config.toml
num_hidden_layers = 8
hidden_size = 128
num_attention_heads = 2
num_key_value_heads = 2
head_dim = 64
intermediate_size = 512
vocab_size = 512
hidden_act = "swiglu"
norm = "rmsnorm"
norm_place = "pre"
norm_eps = 1e-05
positions = "rope"
rope_theta = 10000.0
rope_fraction = 1.0
qk_norm = false
attn_scale = 0.125
bias = "none"
tie_word_embeddings = true
parallel_block = false
init = "uniform"
init_std_qkv = 0.0561
init_std_o = 0.0697
init_std_up = 0.0803
init_std_down = 0.0803
optimizer = "muon_variant"
learning_rate = 0.00837
beta1 = 0.95
weight_decay = 0.0
lr_head = 0.0101
max_grad_norm = 2.0
warmup_steps = 200
schedule = "wsd"
decay_fraction = 1.0
decay_shape = "linear"
final_lr_fraction = 0.0
batch_tokens = 32768
max_seq_len = 1024
doc_mask = true
train_tokens = 124200000
max_steps = 3791
dataset = "wikipedia_en"
Each number is 200 + 30 x the weight over the matrix's rms, rounded and kept within 0 to 999. Layers, rows and columns count from 0.

# k: layer 4 attention key, 128x128, rms 0.0561, rows 68-120, columns 0-63
# q: layer 4 attention query, 128x128, rms 0.056, rows 69-120, columns 0-63
k68,200,224,186,224,188,195,218,191,193,194,172,193,191,197,233,214,205,213,179,192,228,178,166,231,217,195,218,262,183,208,183,165,214,202,179,205,211,216,191,162,188,220,200,184,205,192,162,172,231,193,205,180,190,236,209,195,222,191,221,204,234,154,218,173
q69,187,129,183,205,236,228,197,225,187,219,184,163,215,216,204,173,185,215,183,188,185,206,166,195,182,169,197,198,189,209,217,213,186,168,167,220,218,173,156,241,180,223,208,197,185,221,269,207,160,175,225,213,209,215,178,232,232,185,203,199,190,192,188,225
k69,173,203,220,200,197,200,217,209,225,158,201,199,206,203,216,197,219,197,218,189,200,200,185,217,207,196,172,201,215,220,186,208,213,200,185,155,215,210,193,176,201,205,212,211,190,197,183,252,247,197,190,199,171,214,201,205,183,219,180,201,227,191,245,218
q70,220,178,175,212,186,216,175,217,178,220,224,163,243,159,181,182,175,174,162,196,243,193,234,204,205,199,175,207,196,205,208,185,201,213,187,174,193,198,208,217,195,171,216,268,228,191,176,194,201,204,259,201,185,192,222,178,221,221,234,249,214,224,176,229
k70,184,224,220,194,187,194,205,194,181,170,170,182,230,225,195,188,179,178,220,176,189,216,194,234,178,245,201,182,193,199,246,241,203,182,167,206,219,166,209,191,209,232,165,200,198,184,188,165,197,187,195,195,215,194,197,191,194,219,182,200,203,213,219,197
q71,225,238,174,141,224,176,205,196,229,171,162,229,221,166,197,180,199,200,195,197,199,180,242,181,155,202,207,199,172,200,245,161,196,227,221,195,166,225,231,181,213,197,200,207,230,156,215,218,216,203,182,211,180,198,245,214,195,183,206,196,218,224,242,207
k71,184,151,219,187,190,219,209,188,144,205,209,189,222,232,218,213,177,182,185,220,197,228,175,177,204,221,188,236,195,188,180,260,225,197,187,184,246,224,185,212,212,222,206,204,203,218,203,204,223,202,207,191,192,210,181,210,224,199,229,222,183,203,184,213
q72,204,219,222,197,192,222,193,137,185,233,216,202,181,179,222,188,173,183,183,179,167,208,212,187,184,220,258,240,159,240,171,203,192,215,167,195,212,213,152,193,208,226,228,217,200,235,189,197,174,232,149,177,221,216,209,190,199,181,244,206,185,176,183,225
k72,199,194,164,223,197,193,187,202,216,209,177,215,229,187,170,227,203,178,196,199,170,178,208,140,205,218,208,208,180,189,213,213,214,248,223,219,210,229,206,222,197,188,177,219,202,232,190,200,208,174,220,210,208,182,187,201,229,186,210,229,199,187,208,192
q73,195,212,183,180,229,219,193,192,214,195,202,193,162,188,153,183,186,183,243,213,213,162,184,196,229,187,208,222,185,223,171,191,188,242,244,211,212,194,183,191,154,183,212,209,203,222,142,165,194,248,185,201,189,136,196,183,204,156,209,198,214,204,223,198
k73,207,220,195,178,217,194,221,139,254,221,216,251,221,167,220,190,175,218,187,193,177,206,210,213,168,162,194,260,230,215,201,192,175,242,193,219,166,230,193,197,185,217,220,270,210,159,212,226,158,204,242,193,207,189,217,201,197,197,199,189,214,168,230,182
q74,195,188,194,192,210,201,220,225,243,231,179,229,211,164,183,223,188,176,209,191,189,221,199,189,212,187,234,193,220,225,217,209,232,172,181,190,193,206,255,178,192,192,206,164,191,227,238,231,239,191,168,192,202,190,202,225,162,207,161,210,245,223,187,235
k74,178,205,199,203,188,208,216,147,198,197,213,161,204,194,161,167,184,205,168,167,257,204,216,212,158,183,176,229,176,256,189,189,201,196,199,196,233,193,199,219,203,228,180,178,203,205,178,191,218,171,209,186,224,198,201,168,245,182,234,212,186,187,168,197
q75,211,214,183,212,219,187,169,196,223,206,202,162,148,274,188,192,219,178,224,190,200,191,146,198,157,174,235,213,216,213,187,216,191,194,251,256,220,214,184,227,229,220,195,171,175,247,166,228,173,211,172,209,242,181,214,229,150,216,201,200,211,175,241,188
k75,224,251,212,201,235,212,203,214,171,218,229,231,192,207,221,204,219,192,215,214,235,172,151,205,209,205,199,229,197,220,206,207,259,213,169,199,197,200,200,228,185,174,204,248,176,163,210,215,215,154,211,208,161,198,169,183,160,236,168,202,259,184,233,216
q76,185,186,185,162,233,194,165,146,183,223,177,164,243,206,244,218,230,187,214,173,199,189,164,207,206,208,250,202,220,218,215,188,230,236,233,227,205,145,197,222,187,181,249,144,223,240,236,211,209,213,203,230,177,200,172,239,254,192,180,209,233,203,148,217
k76,190,182,208,174,179,158,200,208,256,230,208,158,188,198,235,148,202,206,233,168,156,149,238,212,205,161,198,223,221,217,194,241,164,181,239,230,195,191,160,178,161,225,185,171,165,235,165,227,216,180,161,198,193,207,242,204,178,187,155,199,232,203,187,222
q77,165,179,229,225,219,185,226,208,176,165,151,144,206,232,256,208,229,217,203,178,204,221,153,211,207,216,172,223,252,187,177,207,225,165,192,204,187,235,180,200,236,212,190,138,197,232,232,223,227,214,211,217,225,205,193,212,188,232,167,213,200,205,154,217
k77,190,199,152,200,205,235,179,222,137,207,193,243,217,234,178,219,213,206,167,193,230,168,175,187,181,213,202,217,152,178,243,218,221,194,215,207,183,203,197,211,202,246,186,214,180,189,213,225,200,239,197,200,162,196,212,240,211,207,206,227,235,200,230,185
q78,195,165,192,157,182,187,220,181,210,228,226,177,246,152,186,209,162,198,203,195,249,180,168,185,207,174,269,203,194,215,210,165,187,166,213,200,183,173,214,217,203,226,246,204,204,185,206,207,169,232,204,232,175,187,213,270,205,177,213,191,139,196,264,217
k78,199,252,194,187,181,164,231,192,185,187,220,215,181,202,181,191,229,197,181,200,220,222,179,196,211,186,205,184,168,205,254,252,230,189,155,165,219,197,206,227,225,243,173,233,228,181,179,190,189,199,204,257,158,179,154,171,195,172,190,209,208,204,234,233
q79,234,201,211,132,198,140,198,254,218,230,174,238,199,241,228,181,151,215,147,207,194,166,196,160,200,205,237,181,135,210,265,214,217,246,193,210,173,224,218,201,191,140,210,193,209,216,148,232,226,218,245,285,207,189,212,207,147,224,196,189,163,251,161,210
k79,214,232,153,239,173,160,195,157,200,185,124,237,229,217,160,178,235,246,158,213,187,196,245,213,153,246,192,216,177,233,206,142,208,168,211,197,183,168,225,175,176,222,164,151,213,203,227,204,248,173,217,195,189,175,208,262,234,191,154,192,202,172,243,218
q80,218,138,184,188,239,212,188,172,214,145,178,216,190,230,200,164,180,248,263,160,239,141,253,216,178,174,181,195,186,218,252,183,169,209,263,190,190,159,141,242,226,187,225,183,148,180,195,165,199,191,202,218,177,242,191,221,254,186,197,210,209,181,182,175
k80,211,151,214,194,205,227,185,202,250,158,206,175,191,207,230,166,216,226,185,215,174,205,245,207,166,216,170,206,215,207,197,116,202,224,223,206,204,190,200,156,181,173,169,196,195,220,202,188,240,138,201,162,210,206,227,192,193,168,180,169,157,171,179,152
q81,176,206,184,219,244,203,215,218,198,198,236,190,227,192,151,184,194,229,211,211,198,211,234,202,175,193,176,195,190,210,192,228,209,157,212,166,228,203,191,246,249,214,158,237,224,242,208,185,173,188,179,117,169,208,240,165,215,213,231,210,225,232,215,194
k81,230,195,204,162,221,175,178,162,222,210,167,174,245,221,250,273,153,228,228,138,187,183,142,200,184,197,200,187,182,234,217,238,169,158,161,167,207,222,236,239,236,250,180,241,196,194,182,186,198,230,208,282,221,204,203,168,191,206,224,166,238,268,209,214
q82,224,266,237,230,222,262,170,211,193,220,209,239,209,238,217,186,202,228,215,198,198,188,136,260,252,226,117,187,215,211,176,190,234,222,154,225,230,249,221,160,227,168,135,221,182,205,224,196,134,216,197,199,216,211,204,178,201,185,238,184,239,215,237,216
k82,214,176,181,231,182,229,155,237,183,214,231,238,257,182,213,217,179,181,182,202,251,151,180,149,197,242,111,214,155,151,191,262,206,198,160,167,149,256,255,228,164,217,203,165,174,206,165,202,174,229,277,183,190,249,179,248,182,271,187,163,215,192,187,253
q83,167,163,218,207,202,183,174,201,227,152,220,184,216,192,140,224,227,190,260,254,194,237,252,160,183,189,226,245,126,204,212,199,204,170,217,248,175,223,160,175,282,165,175,209,180,223,194,246,208,206,187,209,146,301,200,225,209,197,184,154,236,180,203,191
k83,243,227,153,207,231,208,229,220,271,193,185,184,209,253,175,240,188,269,141,257,237,276,152,199,218,230,191,256,201,256,188,162,130,145,179,182,249,204,165,236,264,263,161,159,210,197,188,190,303,267,205,226,197,227,187,185,235,187,186,177,215,216,218,255
q84,171,225,209,196,197,250,199,210,213,182,208,209,225,199,258,219,181,222,173,224,251,167,150,230,243,88,186,178,243,165,223,140,219,205,185,173,178,221,269,206,210,202,116,108,271,190,164,161,208,120,202,272,220,279,209,151,210,224,210,164,230,184,204,174
k84,203,197,239,245,242,164,191,213,219,178,237,148,209,212,248,251,218,167,208,230,224,251,190,167,223,154,172,157,256,207,186,227,225,179,236,195,189,164,170,172,195,192,181,166,209,191,205,251,237,210,202,189,171,190,219,231,219,173,202,166,244,186,100,201
q85,109,222,194,162,212,284,218,177,187,204,269,208,215,208,214,153,180,159,146,171,220,250,199,223,156,249,329,201,185,194,145,166,181,106,228,196,193,184,235,196,193,201,144,220,181,169,201,192,178,218,222,247,193,211,160,146,162,219,262,149,187,212,169,120
k85,145,184,202,209,142,222,220,186,237,281,172,143,194,209,245,172,241,197,280,271,183,202,201,180,194,217,193,245,238,199,189,107,263,168,191,195,156,185,217,226,192,200,167,210,211,139,207,271,247,212,187,272,208,203,236,185,140,203,167,141,252,188,138,170
q86,194,204,223,218,220,201,231,270,106,195,258,173,205,198,211,148,193,209,276,213,144,123,279,141,148,231,248,149,210,140,153,222,151,192,220,129,222,226,182,248,266,172,168,250,167,151,196,192,243,205,177,254,176,165,218,159,191,241,201,222,209,218,214,248
k86,208,158,161,173,187,170,273,201,137,200,209,214,229,157,279,272,181,205,205,217,183,199,245,168,186,147,229,276,246,200,141,212,250,184,191,201,289,215,124,254,169,153,173,185,132,223,271,189,227,150,199,190,187,165,265,166,215,223,247,214,230,213,210,218
q87,210,209,206,214,186,143,280,185,193,212,168,203,232,226,178,298,196,136,220,143,263,148,249,254,283,212,262,232,216,211,144,189,259,243,196,254,281,233,245,167,213,219,155,228,262,271,202,303,211,308,223,193,274,213,184,247,170,237,193,156,179,161,203,198
k87,227,274,252,136,223,162,194,205,222,241,186,223,178,223,186,218,250,210,274,135,234,203,286,253,139,181,176,230,212,206,246,201,174,177,208,160,216,180,182,257,116,192,232,212,267,179,250,241,230,155,202,238,277,225,252,259,217,240,220,234,127,262,163,174
q88,156,185,228,176,219,259,237,153,237,254,226,243,223,166,240,194,271,160,222,132,218,274,249,160,165,286,253,186,254,205,249,220,276,214,315,44,231,249,231,165,221,140,211,154,133,227,248,194,194,221,249,107,148,251,218,241,202,143,244,242,138,153,284,207
k88,240,136,247,134,235,208,162,134,286,194,164,186,291,177,149,219,180,99,241,232,136,226,210,146,167,273,180,202,221,118,97,224,203,251,207,156,159,208,170,142,231,191,148,183,251,175,191,212,184,233,181,130,210,228,199,235,281,192,285,182,135,128,242,141
q89,215,193,160,130,173,221,223,127,210,168,248,287,288,193,245,208,190,186,169,186,215,222,223,102,205,224,291,178,235,206,218,220,209,257,195,286,171,224,205,232,308,202,190,280,146,265,147,208,258,229,146,158,190,184,118,171,147,185,145,282,199,218,80,297
k89,263,211,168,129,238,197,253,211,213,122,151,203,230,144,180,202,206,180,154,192,171,200,105,54,204,201,263,147,173,310,203,236,157,225,195,225,170,168,171,184,198,166,171,140,193,251,197,176,249,194,186,190,220,255,158,205,219,193,214,153,131,198,135,258
q90,132,110,239,199,157,126,157,258,246,184,263,153,185,230,212,178,180,255,144,167,240,225,226,190,210,195,208,190,245,216,176,172,231,167,88,164,178,215,337,203,188,217,162,157,137,141,277,197,149,138,257,221,160,231,107,247,172,201,268,182,163,201,174,170
k90,151,227,183,154,216,216,161,188,234,155,185,199,271,139,202,238,149,201,186,193,250,56,235,220,186,177,245,200,194,259,177,200,205,199,168,160,272,187,178,118,236,241,167,216,144,167,161,248,194,141,217,226,186,267,128,208,217,172,248,196,153,261,172,115
q91,118,112,236,165,186,245,139,172,197,242,198,260,219,286,167,227,184,226,215,209,160,202,245,255,231,288,240,254,243,131,220,329,206,245,101,167,227,219,223,214,181,204,128,230,174,210,184,197,258,285,198,210,181,287,128,162,140,242,167,197,132,237,179,194
k91,260,207,201,148,215,221,99,252,205,204,233,226,253,299,190,314,222,335,205,158,53,240,252,167,259,154,220,251,187,237,183,159,206,258,231,125,214,206,190,165,223,176,139,191,192,240,122,248,176,233,255,151,267,199,149,209,218,202,194,264,247,234,147,137
q92,189,182,174,200,200,247,254,179,149,261,162,209,95,158,238,266,286,190,247,209,220,229,215,209,203,216,253,206,208,147,256,171,183,257,199,226,174,196,259,139,286,165,193,257,186,146,162,231,166,219,175,270,230,229,189,128,236,244,168,195,226,283,214,287
k92,221,244,234,218,152,180,172,117,142,141,213,175,224,177,132,243,260,222,186,209,243,252,281,162,296,244,179,197,202,167,227,214,149,272,192,203,195,147,280,194,254,201,169,201,179,141,239,160,135,147,160,178,281,200,211,148,201,132,195,271,268,257,188,203
q93,154,234,154,300,153,221,205,171,176,269,151,217,161,259,215,183,158,243,256,159,226,208,230,147,212,170,211,206,192,215,125,143,230,222,214,205,195,180,183,196,166,215,269,181,171,173,213,152,240,280,122,247,188,200,154,229,209,287,193,180,156,172,138,147
k93,232,218,143,184,101,229,134,195,130,259,132,237,185,177,212,209,165,293,240,181,206,181,233,227,184,113,204,185,177,204,148,137,223,180,202,297,190,173,143,222,119,181,190,232,214,200,229,136,176,227,191,193,232,220,138,276,140,217,201,176,205,290,228,164
q94,160,176,279,159,197,205,184,211,162,147,210,331,195,253,239,175,171,192,169,263,235,191,135,151,168,273,207,143,181,214,249,143,178,201,205,222,246,206,267,161,207,154,245,268,173,261,264,174,194,208,156,209,160,195,216,180,203,216,174,160,208,194,235,282
k94,197,159,245,231,308,170,172,185,185,162,198,216,205,255,177,215,205,145,120,265,263,236,220,163,197,139,200,142,238,166,184,145,219,200,208,312,190,203,246,132,297,208,189,288,263,170,244,230,242,180,125,208,184,189,203,230,137,201,205,192,148,245,226,306
q95,170,269,286,175,216,164,223,229,175,113,213,164,220,232,272,278,185,229,206,162,196,205,231,234,192,223,249,191,203,160,231,258,184,207,180,134,197,183,264,234,178,199,207,194,192,173,170,176,197,241,144,187,169,187,183,158,173,176,235,154,234,216,190,281
k95,139,258,291,218,198,203,213,207,143,231,207,179,237,255,240,271,216,201,261,188,160,221,279,182,210,156,237,294,220,284,269,244,169,249,134,279,125,219,187,231,266,117,218,180,234,209,224,272,126,217,185,249,236,166,140,221,213,207,210,162,150,173,141,189
q96,191,183,206,201,199,190,195,197,166,219,197,185,202,204,177,209,177,182,189,192,201,214,203,179,199,245,215,215,211,226,204,183,199,198,205,203,201,169,179,175,226,206,161,205,254,192,175,203,185,191,206,194,203,194,233,207,219,178,220,232,206,195,201,181
k96,196,229,155,215,164,195,207,179,188,166,193,213,166,182,206,215,173,208,178,215,208,207,192,210,212,187,230,191,190,213,212,232,191,206,183,170,222,173,203,210,187,215,184,170,151,176,165,164,186,223,155,180,226,225,196,194,188,191,193,182,194,207,183,192
q97,224,190,205,186,222,175,207,191,216,187,178,197,206,223,250,191,188,215,216,211,215,195,173,194,211,180,197,200,204,175,233,206,183,194,184,200,208,196,190,189,180,176,188,219,197,200,218,202,182,219,192,153,229,215,144,204,188,198,156,199,197,193,163,183
k97,200,168,179,232,208,211,229,187,185,190,218,181,229,171,180,218,204,183,203,178,184,201,169,210,189,213,190,224,198,229,243,209,214,191,226,212,214,213,225,188,206,232,176,213,214,198,239,184,204,187,219,171,189,209,224,200,236,184,209,202,220,227,221,226
q98,187,207,159,215,236,198,218,212,202,214,199,164,205,219,211,234,179,201,218,199,191,219,209,187,197,190,200,191,186,184,218,183,203,181,205,218,193,158,170,190,202,197,177,186,196,176,201,170,202,216,211,207,199,209,180,189,185,200,248,184,210,204,208,208
k98,191,192,190,180,176,199,179,229,180,210,183,217,169,199,208,163,199,193,205,205,199,196,188,222,194,189,193,198,182,201,169,262,188,243,175,227,230,205,251,245,187,188,202,200,218,185,183,170,212,197,191,176,226,218,218,208,229,203,183,214,197,193,202,173
q99,195,166,212,213,215,191,163,223,166,182,209,204,217,188,150,204,190,191,195,212,201,197,204,203,233,228,226,188,145,193,193,208,195,197,233,192,174,183,222,187,220,203,193,243,162,200,160,201,194,247,196,200,210,214,196,199,230,174,229,230,202,230,194,206
k99,172,193,212,187,197,190,214,208,170,187,212,175,170,169,239,216,180,205,202,219,226,180,173,211,194,172,175,166,212,188,207,207,189,207,181,186,244,182,201,191,226,211,197,219,203,201,185,161,173,230,205,188,213,189,183,187,173,212,171,171,209,217,203,191
q100,193,175,196,173,195,206,203,207,167,205,201,183,211,197,187,152,186,173,180,197,220,212,230,215,208,223,191,230,187,207,212,175,184,229,201,203,198,189,188,199,221,143,204,215,208,195,172,196,187,236,227,199,192,184,222,211,206,189,244,182,204,189,189,209
k100,182,193,170,215,194,213,168,174,174,210,177,235,200,198,167,208,218,222,239,199,188,234,153,212,185,236,189,204,188,208,200,222,206,202,186,190,186,208,213,213,176,192,176,197,218,193,199,146,219,220,195,215,210,178,191,215,233,201,197,182,194,191,195,187
q101,206,163,218,212,200,214,242,191,185,193,185,214,222,223,215,167,164,183,157,169,233,231,168,197,221,198,220,207,197,179,204,223,210,161,175,187,241,184,181,181,223,206,230,211,219,200,196,139,188,236,235,180,181,204,233,201,216,198,220,200,181,232,139,221
k101,172,203,196,184,232,157,177,162,188,233,179,193,207,187,161,201,235,160,241,186,180,200,209,176,196,213,200,264,186,185,224,192,165,218,243,205,214,169,222,204,177,207,179,188,232,176,205,228,180,162,184,184,188,196,170,202,186,195,157,221,211,218,235,187
q102,218,201,196,222,187,189,219,210,187,201,182,177,196,226,199,250,236,201,230,200,169,197,214,222,215,175,200,176,181,242,167,173,197,188,238,214,173,175,168,155,193,189,164,205,224,207,169,219,173,232,228,194,176,196,165,222,191,198,182,183,196,169,145,171
k102,187,173,213,150,215,206,203,205,203,210,193,194,164,160,227,183,209,225,199,223,223,243,197,172,216,248,195,176,216,175,231,222,202,177,189,177,213,204,195,221,189,189,244,214,190,227,225,193,183,172,195,209,227,197,188,188,184,264,203,197,185,235,190,227
q103,238,162,184,184,228,203,169,183,193,205,217,224,200,131,212,200,195,179,202,193,201,212,194,217,217,133,242,238,158,240,200,192,163,218,185,198,210,156,190,174,224,174,244,226,205,236,195,177,182,202,207,169,153,204,234,174,210,187,212,217,216,188,197,198
k103,173,206,198,205,224,177,222,178,232,238,175,207,209,169,169,172,187,167,187,171,189,188,233,225,229,205,146,198,233,219,200,188,199,212,198,170,241,206,230,199,185,237,164,203,221,190,229,216,193,201,185,199,189,205,179,238,214,200,221,203,207,210,189,199
q104,205,248,195,183,177,137,190,166,205,160,224,146,230,228,253,218,209,249,220,196,211,170,159,230,214,194,195,193,236,180,188,200,179,179,247,190,184,215,170,194,205,202,205,155,233,187,174,201,179,236,206,196,219,203,203,194,229,206,179,206,191,228,184,156
k104,192,168,181,221,226,231,167,234,164,200,226,215,192,202,200,195,189,163,191,169,208,210,178,137,244,203,227,224,197,181,220,233,218,209,169,214,163,169,170,225,190,177,214,282,209,201,196,171,171,192,179,232,151,185,194,194,153,191,213,172,173,180,212,239
q105,148,227,192,224,175,200,134,217,177,184,182,222,149,181,169,243,237,202,200,211,229,182,217,233,212,195,206,186,178,192,169,224,231,213,198,218,173,173,182,222,160,223,182,190,186,232,180,202,232,195,176,185,259,214,176,197,209,196,132,220,206,219,172,207
k105,200,208,210,177,187,207,223,178,225,200,212,207,174,210,252,192,227,190,177,226,212,184,190,189,197,183,255,217,226,204,198,196,179,215,153,216,221,206,202,200,253,203,235,203,184,227,194,192,167,186,177,204,219,201,219,187,154,224,225,195,191,167,215,181
q106,221,224,215,227,203,228,177,209,223,207,246,180,230,124,183,180,163,168,236,205,179,234,202,237,191,197,219,139,157,234,158,241,223,185,147,192,183,190,222,202,199,157,211,253,183,190,183,222,177,187,201,170,162,176,237,228,230,172,235,239,209,240,207,203
k106,175,187,177,182,174,168,233,174,198,188,172,138,228,175,175,180,207,174,189,219,219,193,217,190,242,243,163,195,211,165,227,204,214,175,208,149,214,202,219,212,197,227,158,191,211,194,200,182,209,208,198,242,197,223,148,191,202,213,203,210,213,213,206,207
q107,183,202,182,197,218,167,237,205,179,188,178,162,194,225,235,232,172,209,195,218,196,205,244,187,217,236,178,212,170,223,186,208,171,201,179,200,169,209,185,131,208,180,175,207,234,163,205,218,202,183,205,198,198,167,219,243,218,236,200,170,187,215,156,240
k107,166,193,197,198,214,196,246,187,195,197,201,196,210,168,172,221,233,182,192,192,174,256,173,186,168,184,202,202,148,211,252,261,207,212,185,201,251,215,216,224,214,212,165,191,200,190,228,207,183,252,211,195,200,199,170,202,184,188,233,215,190,203,209,215
q108,215,280,188,236,204,265,198,228,167,201,200,210,167,179,204,215,251,182,152,193,147,205,168,232,147,175,225,191,189,229,168,211,220,196,201,206,239,233,227,228,208,241,192,247,196,220,242,241,130,174,186,229,228,160,213,169,210,195,192,180,163,189,193,194
k108,193,197,194,123,195,184,128,174,264,196,212,205,236,258,209,193,164,203,231,209,193,212,222,236,164,209,194,211,215,177,232,243,197,167,212,219,177,247,177,233,226,184,197,166,184,235,168,166,170,153,175,144,227,178,216,224,181,190,135,187,208,181,178,187
q109,194,190,198,199,165,187,231,173,194,217,183,168,220,201,217,217,174,207,201,202,232,254,213,216,218,229,201,176,229,204,201,188,187,186,236,200,214,191,199,155,184,209,176,245,202,184,226,214,212,182,179,241,169,171,198,257,231,236,185,154,167,266,169,243
k109,160,190,167,194,214,185,187,209,244,206,190,144,200,189,132,204,198,229,170,223,208,224,196,188,153,235,187,242,155,206,217,196,200,216,185,209,225,183,210,188,201,174,190,215,198,183,201,186,208,177,208,175,176,224,210,160,208,175,168,171,193,226,181,245
q110,229,172,207,207,221,202,203,164,243,220,241,204,259,121,197,161,182,204,210,248,200,247,249,172,174,215,207,172,156,182,211,199,211,155,174,147,183,191,227,234,184,173,202,238,217,160,201,196,175,193,207,202,190,150,217,211,232,159,223,234,228,206,191,183
k110,210,214,146,161,187,175,208,204,167,212,199,210,205,239,179,189,169,179,202,188,188,224,201,192,227,208,206,211,202,178,209,213,202,181,206,218,211,182,206,152,209,197,223,212,194,250,180,196,199,209,217,224,219,235,194,193,212,209,215,169,201,212,210,220
q111,247,176,238,248,220,216,202,209,227,223,216,204,205,178,252,218,170,192,189,229,226,259,186,200,184,222,181,172,214,245,209,224,195,228,194,194,186,241,233,172,198,184,197,199,210,240,232,147,215,186,249,211,198,220,200,168,169,174,199,173,221,262,195,160
k111,216,198,205,198,215,186,207,157,256,175,191,181,222,120,213,189,206,225,165,150,202,210,227,240,268,193,195,214,179,210,215,227,234,195,194,228,174,135,149,189,185,199,239,180,193,189,194,224,238,208,202,204,178,233,206,189,270,174,200,186,158,178,193,188
q112,196,247,229,214,228,175,181,211,163,135,180,164,138,263,212,216,200,243,196,229,237,172,172,236,224,221,160,157,224,205,204,189,220,218,215,217,147,177,170,242,248,201,163,135,204,229,180,250,193,249,176,168,254,183,232,206,143,242,219,231,229,179,210,240
k112,200,225,176,193,204,200,185,154,180,277,162,240,234,204,199,246,168,180,184,189,237,172,190,222,151,184,253,236,189,236,170,176,137,205,255,226,225,254,171,196,152,202,229,173,192,190,105,127,219,189,193,141,194,214,218,254,171,203,189,151,207,190,177,173
q113,173,213,201,198,221,193,156,252,211,166,165,213,161,268,200,182,235,171,137,212,189,217,201,203,198,214,176,267,187,149,241,172,180,226,175,200,204,243,171,220,136,276,216,235,152,247,229,239,223,249,199,242,240,239,198,232,189,191,210,197,185,136,194,227
k113,212,218,276,230,207,235,202,220,168,157,213,230,191,171,209,230,183,234,237,138,203,143,184,205,241,198,205,209,253,178,211,138,250,206,201,124,148,229,209,195,263,182,180,131,194,219,245,218,188,183,181,210,206,203,208,171,181,192,181,243,184,202,181,186
q114,151,251,216,186,254,204,136,162,123,191,240,179,187,213,180,225,187,235,210,228,148,236,237,229,148,205,256,210,205,159,147,186,231,204,286,240,195,237,212,170,233,187,183,164,198,220,130,275,235,169,174,226,194,181,202,210,201,167,156,161,150,145,231,152
k114,218,228,232,164,229,215,174,228,185,202,202,226,225,206,292,180,222,230,193,170,198,219,164,246,192,262,191,168,205,230,210,221,204,240,128,239,176,221,239,164,237,170,185,192,158,229,235,198,191,248,194,224,246,210,305,169,210,200,198,243,239,162,218,182
q115,237,188,200,219,235,143,174,213,226,203,159,229,265,159,248,240,216,179,198,200,136,219,226,207,195,188,189,174,160,156,186,167,203,204,159,205,190,213,276,116,144,74,228,146,217,201,233,295,237,59,133,211,197,214,238,249,133,181,179,248,239,227,170,199
k115,168,179,223,139,220,210,204,225,225,168,153,106,227,197,210,192,232,184,220,218,129,199,209,244,221,199,206,193,203,221,246,201,236,203,226,246,188,139,235,158,216,195,114,225,223,191,236,254,241,212,163,190,243,185,277,181,192,141,150,172,249,182,182,212
q116,176,270,189,125,232,172,254,197,182,248,190,230,170,219,169,234,209,213,179,163,214,215,197,227,165,168,185,216,201,179,192,186,221,180,158,155,195,172,197,166,197,144,190,221,196,256,188,256,158,132,156,175,199,177,238,193,187,257,253,175,172,257,185,157
k116,134,241,153,170,185,143,233,199,165,269,203,235,247,85,209,207,174,86,197,266,191,175,108,137,177,221,256,216,222,171,170,236,223,118,210,247,199,215,98,126,192,166,253,166,159,152,240,235,188,128,200,207,234,114,196,171,166,203,161,222,187,218,207,185
q117,276,225,223,242,214,201,239,158,203,229,280,197,156,241,237,224,172,247,166,275,242,233,160,201,198,199,256,202,195,96,146,243,167,147,208,249,170,234,177,263,133,152,167,217,167,185,190,247,205,215,275,152,180,246,119,230,160,222,190,245,182,263,254,238
k117,208,238,287,186,180,190,201,149,241,144,295,184,231,225,213,157,166,181,148,205,154,226,149,236,257,233,240,139,187,180,194,122,161,257,237,195,269,172,244,161,216,176,226,176,253,150,191,189,240,240,184,191,258,204,82,236,167,239,190,191,180,262,187,204
q118,153,192,168,193,242,247,172,200,234,127,170,197,199,204,217,136,259,253,188,220,160,180,200,207,132,207,233,187,196,209,243,165,195,247,152,204,184,191,139,217,241,182,291,162,249,206,165,227,186,249,189,148,258,239,171,255,230,172,210,178,223,233,175,199
k118,150,210,133,158,200,170,141,164,186,183,175,240,222,307,191,213,207,234,225,178,262,199,217,206,154,210,252,128,220,167,142,213,206,150,131,169,189,208,261,222,248,179,191,136,175,241,239,189,201,188,157,213,142,210,200,239,211,194,311,194,188,247,172,261
q119,194,274,208,226,218,237,224,150,181,183,194,115,162,198,108,191,222,269,165,127,265,258,217,205,208,211,275,230,128,209,191,285,207,185,175,139,152,264,218,150,270,174,223,186,213,195,157,194,146,111,213,151,160,155,250,152,221,280,203,194,177,201,191,222
k119,182,186,219,190,138,233,189,208,146,207,197,262,153,175,206,170,159,230,252,164,226,188,253,171,205,232,227,202,264,253,237,203,258,187,191,205,248,232,243,233,225,166,263,177,147,274,197,200,206,201,270,156,210,185,244,95,233,185,143,140,164,168,228,213
q120,164,242,305,218,245,166,238,140,96,229,132,145,225,265,206,181,206,214,150,215,161,227,255,220,210,191,189,214,192,246,185,131,209,213,134,122,260,182,210,152,243,251,236,275,162,235,216,155,215,196,302,147,136,298,160,118,198,161,171,218,132,247,166,74
k120,192,198,151,207,234,148,194,117,115,156,161,153,257,255,160,257,170,188,244,234,91,113,203,216,264,194,122,204,209,193,227,184,214,229,260,210,176,186,188,226,254,224,168,303,166,212,273,158,206,211,224,171,186,231,188,169,142,174,133,126,153,261,251,153